Each number is 200 + 40 x the weight over the matrix's rms, rounded and kept within 0 to 999. Layers, rows and columns count from 0.

# up: layer 3 MLP up, 512x128, rms 0.212, rows 492-511, columns 0-127
# down: layer 3 MLP down (transposed), 512x128, rms 0.0462, rows 492-511, columns 0-127
up492,177,218,174,183,190,206,148,221,211,319,123,176,133,263,170,172,224,198,160,195,152,156,226,267,220,264,268,207,252,149,210,174,220,152,195,217,215,140,276,220,215,227,220,213,198,187,243,192,181,195,252,248,212,185,208,189,189,203,220,146,182,150,207,268,203,183,153,192,180,192,174,185,267,162,204,141,232,218,182,251,154,164,172,215,133,159,195,168,166,164,181,163,123,194,205,235,205,190,294,230,121,210,163,248,254,239,247,224,197,203,164,247,199,216,227,189,158,221,258,190,258,167,205,213,137,166,235,205
down492,224,222,165,238,212,198,153,203,203,143,167,208,226,168,278,233,213,138,187,185,283,204,148,196,134,187,153,175,115,178,264,193,197,202,155,192,214,229,130,251,191,220,182,186,221,221,232,192,189,199,159,200,215,167,165,153,241,238,180,235,189,196,169,165,152,195,196,150,203,188,225,176,248,271,233,265,241,183,144,155,201,155,157,172,228,259,188,221,217,240,200,212,198,229,126,216,183,220,203,199,201,242,174,182,243,131,245,239,177,231,234,179,137,175,207,244,189,182,246,191,269,260,161,197,227,229,221,180
up493,168,200,152,230,158,79,168,181,204,178,180,179,222,165,234,238,213,227,232,207,153,174,156,194,203,172,245,151,206,237,192,194,175,216,194,174,162,193,236,214,172,209,210,226,239,190,209,220,221,275,169,161,239,209,223,208,240,171,200,295,156,209,220,190,260,246,258,303,179,190,206,269,167,233,172,194,225,208,139,191,224,194,174,187,223,182,143,194,203,274,120,173,203,185,121,201,125,126,206,181,218,141,242,181,241,157,211,147,170,194,265,291,242,251,193,180,233,248,163,231,171,256,217,234,156,162,256,182
down493,190,217,169,203,316,299,187,195,236,215,229,214,235,240,234,228,128,210,128,251,246,134,188,154,218,86,213,245,224,157,182,234,175,199,155,173,167,193,223,193,266,236,156,213,209,254,197,196,185,131,175,217,172,211,199,265,172,163,167,184,287,210,136,238,188,170,207,256,212,138,189,213,155,92,208,211,197,228,195,198,206,190,190,188,183,136,186,144,239,180,224,298,168,247,216,168,147,210,186,218,226,260,231,214,185,284,154,171,189,225,259,161,172,199,175,228,189,178,252,270,178,198,195,68,208,216,209,178
up494,220,186,205,160,219,167,259,221,167,235,250,166,210,248,158,216,177,266,276,211,253,169,177,231,236,190,170,180,82,208,248,269,214,223,180,183,226,203,167,179,232,240,227,253,163,177,233,180,223,147,192,166,257,244,204,256,188,196,134,223,222,190,233,208,217,209,222,159,200,195,167,222,126,269,149,218,209,208,241,177,263,250,228,159,129,225,204,214,207,208,167,200,217,221,237,202,225,185,220,205,201,179,198,218,220,168,189,87,179,206,151,285,198,163,178,76,150,138,266,212,166,199,138,217,148,136,182,215
down494,238,197,162,212,148,164,245,181,260,225,216,270,200,195,107,143,212,211,191,198,232,107,238,211,263,308,224,209,121,173,262,195,228,270,216,183,261,198,212,189,176,214,199,207,221,160,246,175,222,231,229,196,184,165,184,289,184,175,232,201,229,225,209,152,284,194,175,175,174,181,192,192,224,180,190,199,93,239,151,220,234,216,246,116,287,180,204,248,232,210,205,161,212,188,165,138,223,150,214,212,170,136,147,196,199,229,169,228,177,279,192,208,221,209,147,166,145,182,231,202,161,127,204,192,188,139,227,226
up495,392,282,179,186,177,179,199,292,220,235,234,170,199,232,259,213,201,245,258,174,177,137,248,204,127,280,181,212,178,218,235,240,211,141,223,158,232,250,226,168,148,217,196,246,223,223,252,223,205,179,206,176,249,236,193,223,171,189,182,192,193,199,122,162,176,227,198,221,218,238,181,195,121,150,175,219,228,186,229,227,229,242,150,169,218,160,184,208,209,123,199,196,208,181,249,161,223,96,162,225,209,204,229,210,173,206,106,252,276,198,221,175,213,135,126,109,274,151,193,172,178,195,104,275,167,161,147,176
down495,189,196,209,280,249,190,245,204,168,171,243,224,192,143,236,165,241,106,166,220,196,250,229,261,228,229,210,114,186,186,168,152,160,261,200,177,166,214,162,227,211,228,198,179,237,175,227,191,168,202,87,123,236,237,163,99,174,181,198,165,155,202,177,187,181,206,221,218,191,272,136,160,216,240,261,280,214,175,141,222,225,214,245,223,129,153,258,132,136,255,237,147,230,277,207,197,191,144,186,192,201,167,144,191,247,184,233,241,198,265,225,150,231,184,177,297,141,239,206,187,170,197,208,229,253,250,243,193
up496,157,193,153,219,214,201,196,169,217,251,244,260,164,200,204,236,204,242,226,208,224,123,212,231,147,214,205,207,283,187,244,195,191,166,218,155,227,238,219,171,112,246,249,186,223,232,93,209,214,184,195,202,177,171,98,183,188,247,204,205,238,216,216,234,257,197,235,201,223,185,183,259,178,153,222,240,205,217,227,309,248,187,178,179,177,136,169,184,178,187,214,262,151,236,237,200,219,139,168,245,186,188,223,133,186,180,201,239,202,238,129,148,235,153,240,160,196,176,224,148,187,129,199,164,234,243,179,165
down496,267,196,201,208,125,191,189,204,151,147,185,209,189,203,206,221,212,146,249,178,200,235,220,214,192,180,259,201,211,234,140,147,173,247,119,182,173,204,223,223,175,190,134,151,167,299,232,216,240,163,242,242,243,173,216,237,217,177,203,161,182,224,220,200,156,193,223,211,171,194,205,162,280,195,212,107,185,212,209,158,212,210,218,167,174,251,232,216,217,205,173,212,159,230,156,228,260,152,245,161,197,171,147,199,219,200,232,182,165,194,232,254,173,224,202,221,207,270,246,208,176,247,169,196,207,178,182,157
up497,210,197,107,260,215,128,166,224,238,142,167,148,190,215,221,203,171,118,255,153,209,226,196,264,166,306,168,229,190,203,190,154,149,199,233,195,133,214,192,202,200,246,198,213,246,217,222,216,159,204,134,265,321,214,167,146,192,184,244,161,229,171,152,180,193,184,209,217,166,202,172,236,276,237,160,186,228,202,178,195,203,179,203,185,301,189,148,225,178,199,190,223,156,189,162,205,283,219,243,237,125,236,142,232,200,280,245,227,173,125,229,169,245,169,255,173,215,165,184,163,163,246,249,145,92,207,262,203
down497,190,250,222,268,243,108,160,180,209,223,258,199,183,209,264,172,208,125,168,185,221,221,189,214,161,217,172,212,162,268,225,157,198,210,214,209,191,197,226,261,202,123,268,179,236,163,234,235,208,229,173,218,253,189,173,199,161,116,266,230,160,191,175,105,245,269,194,196,229,205,187,192,178,192,288,207,246,199,152,191,191,207,188,189,293,198,198,154,237,192,144,204,94,188,183,222,249,213,210,195,161,245,173,239,231,196,187,211,147,155,197,150,114,167,155,220,211,169,168,216,215,248,298,158,183,188,259,227
up498,115,199,164,126,161,105,209,233,223,187,233,196,137,229,196,228,215,267,218,191,226,157,147,194,177,225,159,173,232,257,196,124,310,204,173,108,212,254,190,276,218,224,222,170,178,180,236,189,288,165,200,171,207,170,330,227,167,232,230,219,136,238,195,138,294,144,223,250,140,225,184,204,190,223,163,260,121,231,245,222,212,180,304,151,287,146,141,201,229,222,263,144,264,120,218,181,126,157,219,194,247,176,186,160,207,191,277,124,166,212,188,186,129,220,154,166,260,211,167,217,216,218,274,204,152,169,176,215
down498,241,155,161,219,123,144,260,260,219,272,273,215,253,253,196,201,238,200,196,171,134,119,93,187,126,191,185,224,186,159,188,233,159,213,185,210,202,166,177,197,172,278,236,186,189,271,198,152,221,169,143,230,232,233,221,253,223,136,152,198,227,217,172,220,136,206,267,208,213,150,324,242,162,180,190,238,160,145,172,240,218,210,204,200,251,223,155,132,185,224,235,192,287,263,174,165,180,115,152,218,226,201,216,227,170,157,132,280,124,175,303,238,274,187,105,202,215,260,218,255,181,203,117,151,257,226,169,218
up499,173,236,218,259,218,124,189,229,208,242,221,262,227,206,200,186,211,147,279,205,225,230,150,199,222,108,198,174,131,159,193,232,163,238,197,168,237,190,153,184,198,211,255,193,206,175,208,148,179,160,236,220,184,256,162,131,255,175,215,259,192,239,186,211,199,174,196,145,192,184,233,161,216,207,193,214,240,283,210,232,180,240,173,265,207,206,176,210,98,252,179,205,136,240,221,252,232,161,197,204,209,249,227,228,216,236,195,201,187,233,242,166,155,141,176,134,198,168,269,114,192,157,134,212,281,284,210,211
down499,231,179,203,209,207,218,156,173,209,207,187,172,170,229,220,209,227,267,159,197,207,175,277,185,206,166,244,185,184,159,155,233,200,214,254,244,194,186,268,169,205,228,205,157,208,252,219,156,140,120,237,248,278,239,245,168,155,161,250,199,258,143,243,207,138,242,220,220,195,287,261,206,179,208,125,137,245,153,201,149,165,192,247,191,174,160,266,124,234,143,176,152,185,193,188,189,146,204,238,225,205,230,150,208,207,211,184,231,254,240,174,233,204,250,254,162,149,171,124,192,224,242,192,269,149,167,207,129
up500,293,226,196,161,125,253,285,138,134,222,242,274,213,218,190,251,210,253,216,230,213,221,227,145,203,163,190,163,242,169,249,152,220,157,269,160,225,187,206,262,132,198,169,251,151,154,200,223,169,210,201,173,207,211,194,140,117,256,198,278,178,207,157,239,172,235,231,150,255,137,203,251,225,195,223,251,158,195,154,191,143,188,197,159,231,294,260,233,188,114,194,184,200,162,144,271,256,257,196,161,164,190,176,202,194,177,171,202,217,228,249,168,144,131,238,205,291,183,237,234,66,174,234,164,181,202,119,170
down500,176,203,274,199,236,226,304,229,199,199,163,106,228,220,287,249,237,117,191,234,182,150,239,278,194,145,216,212,190,182,193,166,276,182,239,198,174,172,200,221,154,129,272,205,201,218,223,250,173,227,219,93,144,225,227,239,221,227,155,151,191,291,266,192,192,175,160,240,232,207,227,181,289,237,114,194,220,208,158,246,173,209,141,201,207,184,317,190,140,134,225,220,186,73,121,240,288,204,68,109,198,206,208,218,221,150,254,237,188,218,206,266,232,194,125,269,197,121,223,159,153,161,226,144,188,203,184,169
up501,163,213,231,120,271,181,219,209,286,226,224,202,280,106,181,208,171,196,139,178,162,245,203,277,235,194,189,176,199,165,237,181,189,161,195,197,204,155,183,192,191,198,223,170,198,163,247,216,203,186,104,246,225,193,256,105,204,278,261,212,192,136,185,188,351,169,175,187,185,169,187,238,235,149,215,205,139,185,194,260,172,141,199,192,162,186,97,211,198,257,220,156,211,232,172,244,151,247,190,217,73,205,241,124,238,220,175,277,205,228,226,196,242,246,193,307,178,172,294,275,214,155,133,235,169,180,189,192
down501,119,158,249,170,187,213,83,238,184,161,178,184,153,178,166,135,239,141,181,290,204,241,252,190,248,187,148,88,187,215,198,245,271,164,221,160,153,182,202,266,298,133,144,183,91,219,181,103,130,274,211,130,212,289,146,122,270,190,271,209,181,175,179,205,276,221,240,233,249,189,179,146,237,244,146,176,178,191,163,216,216,176,186,219,211,234,270,235,213,207,163,219,179,193,149,257,252,236,163,126,181,212,127,171,242,257,243,292,215,248,282,158,231,275,302,214,133,132,194,234,249,220,142,201,178,211,218,204
up502,245,233,198,235,198,146,186,143,172,292,194,174,224,229,178,265,137,215,228,192,134,253,189,131,247,214,98,246,250,244,200,142,262,122,271,127,151,156,186,279,222,166,227,165,214,138,193,228,257,233,175,111,216,184,125,112,250,158,224,238,166,131,264,149,74,236,249,221,227,163,286,236,183,167,170,83,206,231,183,204,189,202,251,189,188,179,122,222,183,159,188,218,136,230,312,249,231,202,260,275,101,218,146,232,154,225,283,284,282,255,231,201,183,202,154,167,136,309,205,123,208,168,206,186,204,270,250,145
down502,179,238,222,228,194,71,165,183,185,276,210,216,275,141,143,230,179,192,123,165,160,160,224,284,306,253,204,277,195,276,178,122,148,135,339,136,230,63,136,278,225,190,212,245,121,119,256,134,188,229,168,145,186,147,206,210,377,126,115,199,148,92,197,150,226,291,161,184,242,242,240,186,191,258,251,133,202,273,222,173,142,170,242,218,181,274,46,234,126,161,133,220,326,125,217,191,199,125,162,230,265,278,179,151,218,163,263,313,154,184,199,211,312,142,135,216,238,346,234,141,269,184,143,168,255,227,282,269
up503,161,174,216,242,199,194,230,252,158,101,180,242,228,201,223,257,189,180,200,214,183,141,180,163,229,220,213,150,226,189,149,203,194,181,213,254,259,227,147,193,186,206,232,235,229,239,253,186,268,153,160,195,199,208,213,170,165,150,260,166,173,147,167,152,223,160,123,130,209,255,189,218,241,199,201,154,255,215,180,245,239,204,267,195,200,188,297,235,263,189,140,212,169,150,188,146,187,210,239,163,157,192,259,198,181,205,263,178,252,187,198,215,182,213,171,237,164,151,136,199,188,222,223,243,251,192,177,179
down503,206,205,194,184,161,207,175,197,216,287,194,224,188,180,169,230,183,262,191,218,202,172,178,144,185,264,211,154,224,165,191,230,194,190,127,170,205,170,143,179,254,250,149,161,142,240,240,139,182,203,241,258,169,241,219,224,242,218,184,220,180,183,228,198,181,202,168,128,216,153,236,225,220,182,177,179,224,174,212,225,251,206,218,193,214,250,281,206,202,193,278,237,188,244,131,204,242,154,237,192,233,172,208,215,241,191,160,179,173,255,166,179,262,167,231,191,201,186,173,96,128,198,240,225,216,200,146,225
up504,223,228,166,241,266,182,262,196,225,154,193,146,202,177,227,223,217,258,213,130,205,186,177,213,160,187,229,137,159,197,258,294,158,187,222,157,173,167,202,201,243,164,202,190,209,239,240,210,169,222,185,184,245,196,201,293,201,171,183,155,201,189,213,157,199,199,173,236,260,213,109,245,151,185,169,147,241,225,262,151,203,205,97,203,226,145,196,219,170,176,248,119,213,186,232,208,128,210,137,252,227,183,210,175,242,116,290,243,272,181,189,236,268,180,113,210,220,222,145,308,129,242,230,208,225,239,164,159
down504,171,234,164,120,187,232,154,205,184,149,195,189,170,168,219,190,159,265,189,122,262,228,263,195,234,153,119,220,195,165,246,230,178,215,213,158,202,193,233,202,148,157,240,267,209,279,264,198,277,166,162,206,147,228,266,114,173,128,209,183,239,225,176,195,249,260,183,223,260,178,224,230,110,152,233,213,165,216,154,189,154,266,219,157,136,218,268,188,161,121,196,136,170,217,187,253,220,190,294,204,176,243,180,215,183,267,216,240,273,200,136,207,193,224,250,119,225,205,248,218,206,222,172,221,196,155,171,201
up505,192,183,228,250,158,205,223,228,186,234,190,167,142,138,249,233,248,193,248,280,219,242,167,224,213,198,187,111,230,271,192,258,267,163,213,192,174,247,262,288,185,181,198,208,172,197,227,189,215,176,219,114,273,267,186,194,225,134,113,257,199,214,190,205,179,201,158,259,152,187,184,247,243,219,136,164,249,230,222,201,211,177,274,171,108,238,222,198,187,173,105,225,93,188,85,174,177,181,204,190,157,166,202,231,143,180,126,270,214,209,232,238,202,247,158,233,241,149,221,208,175,209,129,231,259,204,171,200
down505,143,204,311,228,152,159,136,205,239,195,194,161,177,174,183,266,158,219,203,210,195,251,234,255,106,229,168,231,179,234,238,265,205,232,227,238,190,225,134,247,191,115,213,150,192,174,203,174,263,275,194,159,244,181,134,204,173,190,177,155,172,248,245,290,262,217,129,216,114,250,173,236,139,160,207,195,180,144,172,260,134,147,303,255,168,224,229,190,268,229,224,223,174,191,245,252,162,164,149,214,131,157,200,246,229,277,242,167,168,174,244,200,250,231,217,213,240,178,219,186,240,173,181,153,201,184,132,103
up506,230,272,164,129,209,188,146,131,180,244,214,210,196,225,244,222,131,210,226,197,169,247,126,251,216,239,232,140,210,266,158,135,230,128,225,127,237,193,200,227,198,147,141,177,235,193,233,325,257,202,178,271,185,186,304,307,199,185,247,219,132,218,196,153,134,265,217,232,234,254,181,194,191,203,203,258,181,229,257,220,177,167,241,174,117,185,241,120,309,212,254,187,227,141,218,234,99,162,180,228,237,141,239,148,198,197,251,160,199,164,232,184,214,176,166,160,133,248,220,188,194,169,153,224,276,168,176,140
down506,212,226,166,167,148,161,183,180,131,179,300,243,172,205,204,116,158,160,178,149,183,238,120,254,262,162,180,213,146,192,187,156,150,274,235,304,176,232,156,161,189,227,187,193,229,185,226,212,237,237,219,179,217,248,227,274,178,193,201,189,153,193,184,152,146,278,267,142,183,134,183,218,232,158,280,199,223,174,179,247,231,176,79,203,221,255,229,123,187,201,241,206,254,199,138,237,209,84,212,171,254,275,245,228,190,206,151,291,276,174,227,154,200,235,191,195,201,270,276,181,299,178,121,212,202,238,192,76
up507,222,221,198,246,213,140,237,210,191,266,215,183,233,236,206,210,170,167,186,162,151,239,203,213,155,231,257,212,272,229,231,154,210,223,249,126,202,215,226,174,116,192,137,181,242,194,215,230,197,187,163,205,242,207,206,147,194,299,203,271,196,242,114,180,153,208,234,199,154,151,229,138,213,220,101,187,233,252,201,207,167,252,201,212,234,183,161,196,199,193,223,169,191,169,229,199,153,121,193,243,186,199,185,182,183,166,152,197,229,228,169,171,200,210,230,182,143,243,205,196,231,192,211,187,219,185,199,240
down507,181,192,226,202,190,226,176,163,215,152,223,205,185,172,154,181,158,193,190,209,213,185,232,157,254,176,156,169,178,170,173,235,192,170,209,252,216,215,173,211,220,191,235,173,186,209,215,206,148,220,237,213,192,185,167,177,173,154,235,150,206,193,283,223,229,193,236,231,228,219,178,223,197,186,233,228,222,163,173,172,198,162,225,172,177,206,212,215,181,224,171,209,188,178,230,227,200,256,227,177,199,200,204,206,196,228,286,215,172,194,217,185,186,194,211,206,266,186,188,212,180,179,222,220,182,206,197,206
up508,134,224,211,220,170,222,150,228,146,142,168,224,203,218,204,297,276,190,293,162,209,197,210,201,253,233,234,263,194,168,306,199,222,233,260,164,166,188,159,187,223,197,185,211,178,200,225,250,225,237,246,175,195,192,194,208,154,168,237,213,217,205,173,135,140,205,197,239,229,238,247,224,200,210,222,184,190,192,190,289,170,223,234,126,121,196,199,70,268,75,88,133,177,201,146,177,168,174,219,168,182,259,214,146,213,235,373,208,207,111,179,271,211,225,294,168,129,120,235,143,231,192,204,112,202,198,284,182
down508,206,211,248,155,215,201,136,212,190,160,200,252,185,222,208,221,276,168,252,191,213,75,230,283,291,219,260,220,232,213,253,180,188,174,241,103,143,218,248,154,184,190,200,202,202,190,270,219,188,234,171,177,113,281,237,282,138,168,125,257,139,178,185,270,103,121,193,263,200,184,278,178,207,263,224,187,198,99,209,210,286,184,204,226,228,214,163,165,242,119,148,179,289,156,220,168,154,170,230,237,175,216,183,197,270,181,270,134,145,183,227,292,149,206,215,261,132,241,204,84,245,172,183,190,167,200,123,184
up509,199,254,161,210,208,199,225,186,190,128,239,156,200,155,223,223,256,148,184,201,198,186,216,225,187,181,209,168,201,274,131,149,181,189,225,228,186,212,128,202,243,190,249,193,205,171,191,209,223,201,169,243,241,209,227,253,192,209,228,261,206,217,178,168,180,203,210,189,230,225,213,242,238,171,226,191,270,206,180,208,142,130,167,200,232,160,172,162,232,174,131,174,137,205,238,191,229,236,230,242,151,255,189,154,253,215,250,172,239,186,187,201,164,184,242,215,166,201,171,191,210,181,220,211,164,210,231,157
down509,217,226,256,180,196,115,136,256,211,214,244,213,208,236,227,247,230,167,201,138,206,216,225,161,217,226,180,241,141,194,204,120,216,150,210,206,235,142,220,219,260,150,159,208,184,192,171,183,113,177,231,190,221,255,211,195,205,159,272,207,223,153,212,189,170,241,179,217,180,214,193,196,177,253,161,249,222,216,202,137,215,240,208,183,228,167,165,246,166,172,201,229,174,163,145,229,233,202,244,190,156,251,272,185,196,260,165,203,203,163,175,157,176,211,203,195,174,216,236,238,215,157,224,145,196,255,198,147
up510,164,195,138,243,237,142,214,237,139,192,98,224,210,212,181,225,262,221,269,207,180,156,156,168,175,162,272,224,178,209,244,238,195,203,306,220,190,226,140,225,195,202,265,197,158,135,168,215,225,156,205,182,213,175,183,180,177,183,229,249,220,153,260,219,180,233,138,309,243,216,232,277,214,231,220,175,218,246,272,194,239,220,95,164,212,163,96,204,143,205,241,162,220,222,113,223,173,72,124,234,198,265,223,108,210,160,236,166,186,199,263,189,278,203,231,156,190,184,179,161,194,192,198,261,174,311,234,223
down510,145,161,208,203,217,170,150,210,230,234,249,229,228,340,168,281,154,133,235,220,140,219,253,178,199,145,223,247,137,161,139,223,171,188,222,215,119,239,102,169,201,207,208,169,228,205,208,252,264,177,220,221,133,247,227,136,215,121,209,256,244,281,189,255,172,226,201,218,229,202,196,229,245,168,204,219,147,253,161,207,164,231,235,205,134,219,183,141,197,258,127,245,240,183,227,185,99,235,175,266,316,185,193,218,205,149,77,174,160,164,263,190,250,162,129,122,196,211,257,175,271,241,229,89,258,173,93,199
up511,123,151,229,202,145,209,185,172,283,305,172,170,208,236,193,164,187,297,297,197,200,212,101,254,225,194,239,194,157,189,286,234,193,203,151,201,226,230,168,176,263,287,220,220,198,230,226,251,202,209,280,249,268,226,184,248,197,200,217,187,147,178,193,140,183,209,177,201,227,254,228,214,161,188,167,260,264,121,273,183,229,187,209,116,191,156,185,194,147,181,314,191,109,220,154,100,243,138,218,176,166,150,222,196,182,135,227,206,268,151,136,209,157,166,207,142,151,111,212,255,256,269,159,233,202,194,211,124
down511,129,137,174,137,240,199,185,169,105,130,286,177,255,222,206,188,200,199,239,228,184,171,207,183,225,171,173,221,141,196,288,232,137,308,206,247,123,145,275,241,169,208,190,123,210,212,161,220,149,169,294,210,110,190,253,169,164,233,226,147,153,214,292,263,237,237,207,249,166,177,221,178,174,206,188,161,216,137,319,176,203,244,251,186,136,223,149,224,209,200,188,182,187,218,165,201,157,244,172,244,248,193,166,151,269,192,213,252,280,240,187,159,237,256,271,202,160,187,210,304,202,180,224,156,234,118,123,158